Each number is 500 + 40 x the weight over its row's rms, rounded and kept within 0 to 999. Layers, rows and columns count from 0. Numbers have three digits each. The size before them is the row's rms in percent of the matrix's.

# layer 6 MLP down, 128x512, rms 0.177, rows 51-127, columns 0-127
100:557496548490491510561439488530560485501481542490469528391529500472504497529610418537522408520510477541505482540536476508531509557482462509529549465511514482432567509489450485456476479465484555578468516467489415524479525478512447525498506435510488504480462484444525538539537524456523562510509425478467488513427508478543556490433453512519513557545537503449519548523537406530416484485500
104:533518484490491562462499530581609496470509501475472482414580452458515526493501472514531496488468509470485477492518527471434458490549506597517523548487487558495498476520540550575425443542466469455470496519528480458523563475488441500454488478560488454441504499455584520547460494471476504458522532539467500510441461467542589422486423556538546490513497535444540540472511439535432506460440
095:524522537472460502501462527480533467567505522558531476453544556447481473484496493513523452484456549482540539540480440567490492508490557476495481464525443475448486499582445492471467533488453428501570476472484558470494558424484507515494491520501555561526485531565491516563489503528490481601432496457486488463509472493471510426511581542491572465473505529465546458518487471424587462414588
102:469471546526525487518510493416542454528455452544469501524560535546507524509515482528508579483511495449463496553450480515447564443505521514533417510512531423538542400553461508483478450522490469500459517591528474447486528527554470548439457511542491529510402505441431427540540468490482505496522546465497536510502449544535509564492565591472463405446457486526524583490474430559454540524500
098:470574520532495510529448466482473497518540467491579490415569496543519432542477450514505489538510441519472466492486551521434505491417481505485513478482493534500534470532534491452478461489530510459476449541468503479496528441448535532461509547486501512493460552425491495420466541460532494532400515446483537515556493547492579532516526465411458463470527479484529503518469536494500492419447
100:534497537491496397562449440486430600496535502453509479454560510457468470452522440466515436523470498464530481513538454477575480490495497560455516534440509470491473447486463511570492542456479533534497500418478591480606448545524567510432419591552518483562446495490450507528539521445421580445490476416526557513438574440517458440524494552519521463416499449541454496525534506424521561518528
097:471502606493482528460445559527511500520459505558551510525491451501569483485547403472492504477486546529525471462478499502506501514496477472517445463487508466494523489475537488472535473495598480516501525494525436522502403454455460579518458449437531520521516542432475434464489574517534532513464508483530505489486560546565551470537541583479523541497508465494498484489495410463528492547504
093:491469437551554479475448544486501426485483453557497546533459460454446513521457537430517451508508492424485435563482511502522477542497424510471585534479494519467531463511507492510461501479540435537492452482587500536541525446455520553429603464400529567455614508606410469515525512563416507468478463503451476483502491534484486429490570465456539481574544464519446533469534435506564585491467
100:496524461422543483485536488531551476502420484490589469492479485424498530572529535523395507493476360520537519525501512539485514434456498492455531486460524499507569465467533529509543494456478466496480542544543456606496526481500466428523464531534567566546474510494470539470481469563587526509485586527480485495444521522512440489491466498543488529528560460564477488512504463519449442536484
099:430506428611442514509514477571475542482498493501517435489501526543442476568495468468482444527534462519493482474443418497546539478536525535491464526505480437541456481476434499472573516491501533580537545524559511517506511457552572493553503444534483594516481546512531462418427508521486473536473453502471513628573537477575507501490524535519412504442524528528535542466459531507510496513485
099:482409587525479568457432497599507513476530437506508496490445457478517441483526498475438494460485499536452568524480491516554508495542500474493490462582481459499532526515428497463493436488460499568508448480443520488558523531491572465564473441541514496422537474507532537501460514473559470495482494464523517467442517476478547520513496559511529545486520451545524447527510467486567522464570
101:450499562494527508489520553554427556503448546415520529517521480566473493464459454426442595530512461550438534531440468515512484451535529480557495469508503525560399462539542530559529494508480494466468523539531487516462540484508525526517541476573550508431504520509553444525523509533505486501475535472511556445437491475522542477553432535481512481519469471501563506576595510526519534478511
104:576527456487429535471520476464460500524481550460488491556461495458461461429504516521540508504516546502418467459496556574518487467512467444574521565522479472519499492489463494594435486503483461480531521518498507459522480489457529525565545525439563522504564496490516537499553602456514579468497549488495542543497550393465494431544472517476505449518425615530523474440500420543478551428514
095:467502477495480531517527471512438455453536457548546448508578497469485499509560496486497482433448535501517501532485506506535541557471512508516478459538429478494568454509479501547439510450487482548495483462471515502569530549465566483575512495440482573515543582523506534548518526454449511458568380454487459487602495462507556493475475525576457478514537484515565458498458530516464474538579
103:473520515534542518475462468485443498493444554492455483458443538520482596574523445514487502534500466494474538510513468474461463505493455461505523516504449515476444553529539463533494498489445507513505614455526480530460499529484432501483500504503441565520541511496486460416530562496455490498459514500501529615554527484552492488483503507570413500509415471475546532493483535509494500484483
095:544553416519533426506497498488484451438502556512499472548567476455518472490513567487416491461484498466450508464451439452416511474510408534499498518553528553500456509523481522576531482514541504438512504485518476545486451555490487472490566488485560534480489479535536458548450526504480457458458452541484473535510439492507460549510513515516497499465514489500477486469548522477559469433510
099:578469475539425562573514569456474451516494537531452526474477525483435456471535480522481467521543531508506590512513585532373487490500463471492470500501583498477493476515565465486533536485509535443433530509550474475418518511483478525493506532517479463477537523433495508430476485541476485552465419538492560500541473488603494562482539515492474486438423521528533482466504558537521487559449
100:511482487495537523517503511484486545495534496540479507434516541517501519501532517472547485494488532508515539478560520482528491511484528551553564542498480491537516557481492526592494420517413414457456490475563527522524466494522566466507524511529590466496476445463623424440508548523379481540459465464436542572576490524491499461509499459496458511452453473514498461477455490542562567507499
100:484483473512474447561528456489463461613546566555474527495504560471434497443467548458555495545563551537603508479490489456505452530508479433507501527499467465509522491523534496513552484451570499472508429409540628500480559475536462504431449527489499522485518510559542536585511488634453527468471516445537519474515532495453580495527499501635541526558487538456538465526434463508453525515498
100:471521537539480542510520466445491443464488454559505487452557537550461535523514447500514483376551486530515539452481458535544424506580474520514574562479448473509485488456562442527456427569456483549555463450520498543458527552538493553550423449509509559484480432392495521512513492478456530499549548512519584628438487444512480490497537507516487466548540465464514467437519457457480495544498
102:545433490504518490413455630506473516496557485465469462431528406512475497524534556476481477463471392505540445548536525543411497492510505426515543505485520507486453480413414534536475488552423458486462528484530428445418454479460541437454474473542549399495493487463498474503515526511448460506483532474511462550443463436467543592468472444509481459447541477511529511542509525469554529475456
099:501476468527517492468501436556468495540480522522502434516496428456469475586505508465440483472527530490553519516524468599506428505513680461510502471523496459516529456475522521543469436447444489537544542503460490506523421492513464520471569460451471479525420592498488481534487503534478470489538576555491476498439521465494465582488499581502511555537463500510448529455493491423491493494515
101:464509433492538507511456545564489442490567528538474479518509478517534529505528452412485491463484447468446552508469480543470470482559524536511522510461481435546414545465461488463523499507462444483469556478488533517520513465454487512530471551542483534543592435516547506514457426436454564494506473479515562449481475532509627490466512418466498585563567425528549518486491465610487514508481
100:521473553474556543505561553486397532555518520511491538502454516570485540547428480468514479564483492495546535558594472417435493478531540556481435552503520496509461500536493553469575446535409565545552534463537489434443482562494477511510482499462524544480484506510549502537573474422554472545480438486502454507566591452520484527519502471518492434524495515522531546604521477485518489516408
102:551483465565503445468510466532503472468483525632538532461468509490405505478485562517463509438494439583515545527484577498529565506578527534587503563536441509456424495515485470514527542464551540480451504442501494434435521431487505461502513543463487458487560484518463422542463585488478487560542533503527455500530499537519426452561554494517488524544482490567504495505501545542473530531515
110:461466470527508481439428461446525428524558530425515567505517480467527469446537417498535529533510494548485534512469603483515403541512458541475557480517489488510481498513509544480481464466474440494501469500510452539437469534523582453407558525529484509515515498507461429430495466469485540472467472531506455501457500471560522460541554485474540531524485477455522479512490604500486475500509
104:537528476560552488458478414472573452552521555552441483488450520501491546482532517504486507465555494542463509507503511465522498411567517537439496535487531509484461490480516572446514472531581452499498436502512442487499555518511505509537506514470505497409486500526567451438480481459442537466472545452504503570547421456461525502480524492475482609466521506489484490527514553503476414496472
096:501520459494472465456513443483503514495513546505500487472509569437410469522465486484517467498468495502505496553573505550444490473531496531527472518569483518491482490481547481550480542515536508476477540528524546510473514502470568459531486459492489530536544431520481503537464527536511454476471497598488474462546565469496556473496573562528550478514406491517463470563483533527449546549474
094:527467487515481536508464580547444493513440451491504544505517512464491526495449552504508514500467542440554493493510502563560485448479492483470459511505526511526527530502483481447478563522564542449558509473461513432427539538484569570525491521514421475435487588511467469500567537485522522515518519475520518537452419477505453487515441511555485501561520492474511561535473549463480533465444
097:474462473550539561475588473523487492436524449561530458511607549556474446504458518531492507425534527539481493475515554472463496468560451509413431524418469499456468540492563505528444520511487551516548471432546546521416462532472473505488499473492469467472513535472511466479560463556480532543506552512510487468462414428528491497485556557538483470537438515497580434561489508515522510530458
099:491566470555549491503521421526490519497458411448542549500529502503510510497498491579461396481509431381571537466526459509473553489479512536413453545464518510477439498495491491502452505504494467497488497523455543543502470556463438476517499496612465544617496505499500516561521500502501494582520527485532513438443481516526478596524496480550459454499544573531471483558537568532531537539548
100:502533525474575473534532453462511532458507437541464516515526488394544415530538464543528462516544532517560536491529529533511547470494495532533523446507548540549514496538478466493512456449527531468468496523474511483586557528514499489518492508508404442520511565501521480552510570525559612460503470446503541517378518536514555502452533493561560503545541487498416483547508538541451512548462
101:565480453474447485557508484516505491478434452533495518465515460527529517511547489527464533568502480513529491492546449516502582548527433521423467470528514507449490525529453485467457449455506484520532531477493474565518545495516523523466528475460527505483562537536549424472512485511395442509491470495506487568531555505436471497418448442402487508536509529444491456528482474471531490541523
093:519456509505545488485502520486493516483456507468473522520553397569498517502535486421531500492501516519523487555499443455487511519528520534523542419469520521542512517493488439516532553477515501484485532475508462458557450523544526507492599541498525495488538499473511446574475515502522525497495494500498471541554499522417577492499460507429487553512517515516517484546515554551512537494487
098:491516452506527514501491491488540493508473441481485456471508457493506518546587462467537460447503495542482539425527471485502493477551526457489450483539443541424581497468465511542475527576538436499455453483486484576535528484488505475527543486542483592540482503513483476467494537482463489542445494503527517520534453515484599484498494459498441527453483507512451499495471544507473466462490
098:546538521502521548488445462530423507481549514512496451548516531466550509576537438504510567501486518548449500578483533463450474439547454485492497514446482498437547570483494516510530531476485458513482465561475553581584500511419416478422457509506500501478523490481522535545513493502537561415466500536497484537537476437542462436569476437538502490393546477432442566528560493496455497555484
099:483555501456524477537545573509493507369479528492496529495486419511525511485536522468479502467536504532530567594527454451533480511470496508496532458521552539511563494528473586456476428468585470459507455536507466416516461480558436585397570480503503504519578483489463438548543478548542496584505486464479464564515533449552503519431473475521559516532576525530535553488484551473514514487512
099:484450485436512470512518586487439455590511473475476487428523511446519498438458452445527534547460474438498560408444481441484427563553516484508554436489564499456517483496545456475434531530477446536535508503502502457511511463472478483560499485605488467454581498461484489552496528451480428541512438515448469503535497477429470533483481548466519453588534476481484540468517502433471515470432
100:468518508498428526484457501415528539539483469494567543517505504524514497513430458522469459502610507497514569404558545515489450536497412473517420488451541569505526506523537555482496416472525510401457481556541523589493460544524544472536500493397592522504535500556541471486507430540500542529514521594552474469569461522539391495433498429469518446527444551503513534485561476479493503480445
100:438461541516526511474478509576426511482463536536555509510484499525577534500448515495517510517425446474516497493494523524434475475449511461472447433506521452493526490496491428558525420483543528456488527452457515487468497507495472522542417526471521518500536445426430493485469477529494442541494515554549471473470533493491525541507588513537511505488431563531449532516510539579516488569527
098:416526547518588488503469496473513465458493505531495547466439481529501514489463515489459553434465416525502404479429432546485489509541519468469524477532518552490452541490527494476509525476483548523505560449522478509471509511544471458435492577467449477539470529540462513494442521499544516555512398535430464472593385511496484489569508358520541463514563485507472508448520487521489491489459
102:482474581506506533518458512526482513446511578505528502470514500531554486536489463485523564454476526491529450544509516534544492445400526556436564447499545487540444458444505515510456533454554477509532551424471478518490497447428490445442556523452435489508522592495463522559453467468497485524515522490506466538478529473475503541498508428531573516487500553474517460578489490541545445468461
097:507484437475532467482468397507504449484484466567478539443466448450479457543536461580515550474437531487478476546506401525517470551495516501451456443522537465504473482462517460536456497466544539493456511533527504519464581476430515522584522478501516519507488524490480530414478447439506475588476494479516453493511475415533461520506484546484543572459485539468463461479535563449570459531480
102:538431516459544469467467500467512456540540486479507434547571556480506521469497568534454536540502491529542541517502558504488493491394594466472508545472546530535407485502540489594548545483495529546530488472485475534490484479448465556489492488542541451543479540509426493484445572483540530540474472516502525532570563468526453499466554497461517542486383432527496488463528462539478515444501
105:444491457439476445536455500501553495466514506538466453570556439484502467474533548431462524423475445490581544505426607498486438517558534505504492510454424575565487497486480504543496470443515532494487550493466466515481457495431473443492481519447475496535467513473481465513456470473560438473498415494421469534508466454505514487439483445531567493425449549481471468530554476481510473552478
098:468513486436453519527460436544479599501505520528491455469518578504543429413524490518532508483530545474472471447455470546399408475503550527564549485485506478440478513440535513515423569484506410552494537548489494465493516409529534541528466491454506475517463482437614538530501444538504580458529524513492495458461530539445493542493477511508494449451485495528421459467466439519484533472462
098:505506495519535531490469526517529490531476501592479478478493498477505542471539529521436515531529555611522539487452545461513461493531514409542500539492478558502472570489469481499504547450432510466437550496519465510563474561509502444496512490562565518443550450490496480496527508491551451497496514515454490588519511544523475469532458453492506445593507527424480511424547504506466503567442
108:514447525473432496537581489493432530541500519458502566497491522517548544489464554445534520444525469565456531494493432541483461500504472458549415463536492519554532453503552542508548479559503490526483474534517529544529525548495493488506486478509515562511485547586575569529473425508491545543521535536460555509533459520454523476481528524522533577486561468567505575537572495448452508472503
097:463479557497530473527411540503526488511501530522530507544532500477598524415466464396513486505505470485518502545458479461462476490483471493447499429471453585524475524539559443536513559509542417506483517515494466509466436449464502453440500481525531510602578502544485491532431423483492518528507542515481450451487592502458471520522476514428422519469444525475506502462525525481430498490475
092:496534495472464468472502515554519400462470512499458473549506523459474501540519541486522461516551495569541551518506459458489514495486489505492556434494467408484535433486423579458506499472500526536602511537545436549546475524460449542539500396514515492490538514450585578432510473487466495631518509437475444461532499505519540478534507496420417506490493495548458496483486558510493508482478
096:579521489513548581487509461513427545552518491492498501495493459526504525500456463529410458480477437495568487497493530586544530529525515522437426474507463523461491479523497465473495463501396579447524446529426479471529450452518464502447497421458528447508427432503405528529478457538470447507464446446516364486542505543548515598458462543512503474526493457478465462514449539483589507452486
101:444501479509470459488497530497497492502488540524446516570550544516398475424500545500502491473489553513508527513538439506481565468449491535458566450491488501477472514531456476445513538456497555505545514498516494536414593522435526406473403521537540503545539483570526556561500411513536491556440528482499510549517578473403529449461462497573552486523467532443474482528543473535475468481503
106:507521499520469511563512563520523494483476541551539539507499439479539500444503593518560482420476469423470513526488546540540476477452508507508487525524495546461469437555450508499492543486490508488478528446447534482481507473539555465476472534536503564472433549473546446430522549512466459475544538482517425560491577467517436506510470516501540505523515522477520512515487555466494523516456
101:459563546557415561517531561553482561526417467525481441471528485460512540495490463565461509520476486454485519498435482496503504551506540432440525503488466465500519484515514493503517512531508444418503468544522511389515495493539529549524555528515442535536474499473506491403460502447490518509482570488534480479487521546511506466414517477513432525538449426555450452508550521500452505432457
103:477512462504458559481609540496498455454502574495484433471433447468514408503453495540481500457521481449509534546536460512505439495473477565488517500512570486559520482555483483559389539535521441461410477564542542521487578576449441530528415559529454542475471483466473504487488523494423449471559441547512483490487510465462572478516480549529445409504481491577475414509514474486551504422479
105:527510481413591516527490479503512528464508488537455470532523486550460488533543442477444459537471544440455513514564515461477481464419523512475533541515503531526454551511529477442506618462490447447516446529522433516475559528449488538502547513500451452513463595565468503546482387453581508472506442475518450465483514523513508508544428418523468428463493508476512553476467498526527500483507
103:558578571490465490508490452490463517504463475562509519475465425536519518509426427486525525506532514476481457538548466552482516496507432459452507485561550489575486518480555442576535513583477559501489531522528502465467498460586523489498504437501415534575481457455493479553390536470483646445458408569515517473568516530466475507536498536503460419551518459530464537546548528451492448422542
100:521446437468468510481554473530405429569552534485429493601466520457461566505552542403459480538539422491442509468467525518533507505506511491532594501467472540501423492465557495493496509513490512470523534551553535474559490518505494491532528533531531466521517535540520503531436528529461475472480463553531493549573531442489442465557522476536524508542513474522504499426556498524408531502479
094:521439482498541523507495517529447491509466537491495497456494476530456562476464484488535507552489469531472504508514439427584567491553573504542519513461476564505520530582510572543553507498482555508579520471504517499440538465464550457474499560524515459544499506456536529544495472492460477492464481520494492544432539433491439474466502492520554503491593547483460563397535544486437548559494
103:517513559511636463534520583508467460503490472532483492469564507446470538554483519478484443477481476434537481482485578524499513489454470544461529556409491529497548493527514495503493468505484562477490509559548481518480517531490496485534479446511445515533470495524574543586477478508470462473528440510516418471506511476513452533514472522504527422471585504495577515476532487501539527540597
103:503484475502463515565451502495567501514500523484557517586498529465501473472493506439546548461586488467578503428467480508443512471480549467462415516366465482468525570482530528497507504483481557468530458462550575477477504481493531548510465427423478506451515601479588491504525493503558472460471460447529529507499479471515454567489491471514516483536501521464495495564568544494500493515508
107:463524439547482528530498578481520483511485450487465416525516596511545538591512433483583543504509522507459492488537488496503485500501548526474502479530482559462436509576461473494500510480519486472505557557544576479440476504529524492517461525504480409471500541592492466450460505554488497472534544503456487445499483480469474489471514455503565522483548572424429500483480552530508515486511
102:518538551449465505538478535504548488496509530447501483456432437540495530433447510520566477479536513528512466459523422535421511458480538499489473540500442502503489463478541468438439515424461497538421459452487543510542515433463462506531479477403528491541430526462518503422497572468488468505458420519546465540553446542500474515477416484531521490502518455466438483513512405532526476491525
123:484538491536485505484589486425533495517493525498501513528468538506556531547510534534516500515404504445531482590486474478467492468519526469512525485526518526526515485561475585481536482507487536503432402409549495489500478554507524593462464455514476539479497525457484521566503462517495619476501502571586569499511489481491511445498491496504439450486563554540480441481541478517557464493566
099:556507510552497455498446462476515528430496496555478554542504439500511468521503573533467468538456493438480530505537443520423469558570436504492564547535534508536538468501481553459489439578486495595479512547528564503538445525521473481514468507492511567429539500530383454429483511500423476517402480435536504524455514508501520489467537492477523471456543550457437541448507535506501498478504
106:500404496465534508516507536570544518453468529501524475510564472564509518507579489474463499462475538521519435540505536559501538485492571520454514574575471574484469500448465557514462497516498483509448557524479494469529531483537498423605498502450494463441542498468548496548528585556527388493515524472536547488466553405575596454524533512387532537493580491450493486495480556501487497613476
106:493515545570491508437478448506494524502479496527540495530483508531552531553497507510449556526545549488554521474483483492526451513548476476534448425530465515454584486499505532509450470559573512495544485465468509503489492485567452540473520479556493524510504551429488521462464447531462501543508528427558550455476388529488513535514528505513502531570532506589486503458538480507529510518515
100:471479497540487560510482491481517480479526472523533472416429422526525465581510490504558512436646479484443485452511532515562528514581507500506470446443472613527505524475513511501509502450501439482576441454527509442435489501494435518533491517440511467472477451491478464344485416490423454533479521484375451431536545468455455512490513480477539552463584447494472556590532535554531529542457
100:472488504476511520477550575449521454518456492561453527536498519530582551531572456481549446454472561442435477532485465445560525474453482516436531454520446484476479466417511527573478483591504524495540553575507489471415511534540477460459507545478485427447528357494502488423585427497507509488438448502518506497487588482521554414533558552499512528559503531394524484549472490530443483486472
095:549537565508437514496554530470491467492493478549475499486434455429576505521547564432472486424510480518494530458521500519524521457482494481482420482485510489427442467446496474567509582537497448494484513492547504505495469521563502478472504574540510530540490427418493571556428477578428515537500577548481526565542377491574510433471475496510478456543537476526484518519489441467523450524527
106:436614496476545568498538523476484551475465481414553521504507449467452516497556546483497468509549471438470412532560536444501529528404515485516485419541559491530504534560434492485476471483524538451554453523559556426527453516517498505514463503512483547557579503534514488537545495404495500461453546512457485493501535454512495468516443523423509518427533492503504481496460601470500482462542
098:423523568467530496511459514486478507466507459541513473460459532507501476562428475452530479497444504475524462488586468543488520530496513578500513542546511414515521527474423437489446521479503491451537469509468535460493459508543524487535461560459542536465506453463487511551492549464483454480506463540515482535486443526523483461428543569537516629500492509474488526483536501425520441464476
095:543460523446527438525477504541449439468521594477505465533453585418507500441553495525441544516481516505560496492574446510545527448511500480453473487508511453479510497494557527477589504645488542565413551441492500534511476468481544497505505548491621477514474587566542531486537523431494489562567495552561478526548448577493512436434489513454529509445604484465462510488526433512445539493491
101:493505527500473575501521420447478512547474500558432469500525459528521510476498386518502497481482525530453532480468521502504442467504486523491529388520539514581533506582447453480524516528567524467484571492472474466418473471524561466446454429497439433586502477520531461448440554490491502570473602450505530439419519574506548501511598451487478485543541464485458468518487512512479454488518
100:479414536478471467530469452467420492540474482545534518483555531530535450540541547427502530473538444446467520516481539489573473429485519454583475484538521433476515505482421496535501488449553486538417507534508485532515570470482433503520464493514479538494469529524560498607521502457432401388517495487440492446448506498489530521517465561537544479499437478579579468512511514466493454546493
095:513483522528519515495599469476513486475477498531595467475577487497517501481511513505528494472519509553448381455538556478577472491516477549505489531504468456534438541487538449496441504543457440533438460488486469598524481557542491537467492506516520497554437493533515446495499482478482522430466533493461461457480497452479459507416447533510494521507515498446486511537442486486440427591512
101:499502420464439499437566491506482461498461499518566506552511461493563559504494515528489592488542467460475425508513448502525569456468541459420498492524549505530514565542441548475539489497497444479515482546534531479549547503573443472476470509586466470487482411484566486546509494531533488527574509474478586568534470509469479532579546474487490499486531515515554530510496486525482442553498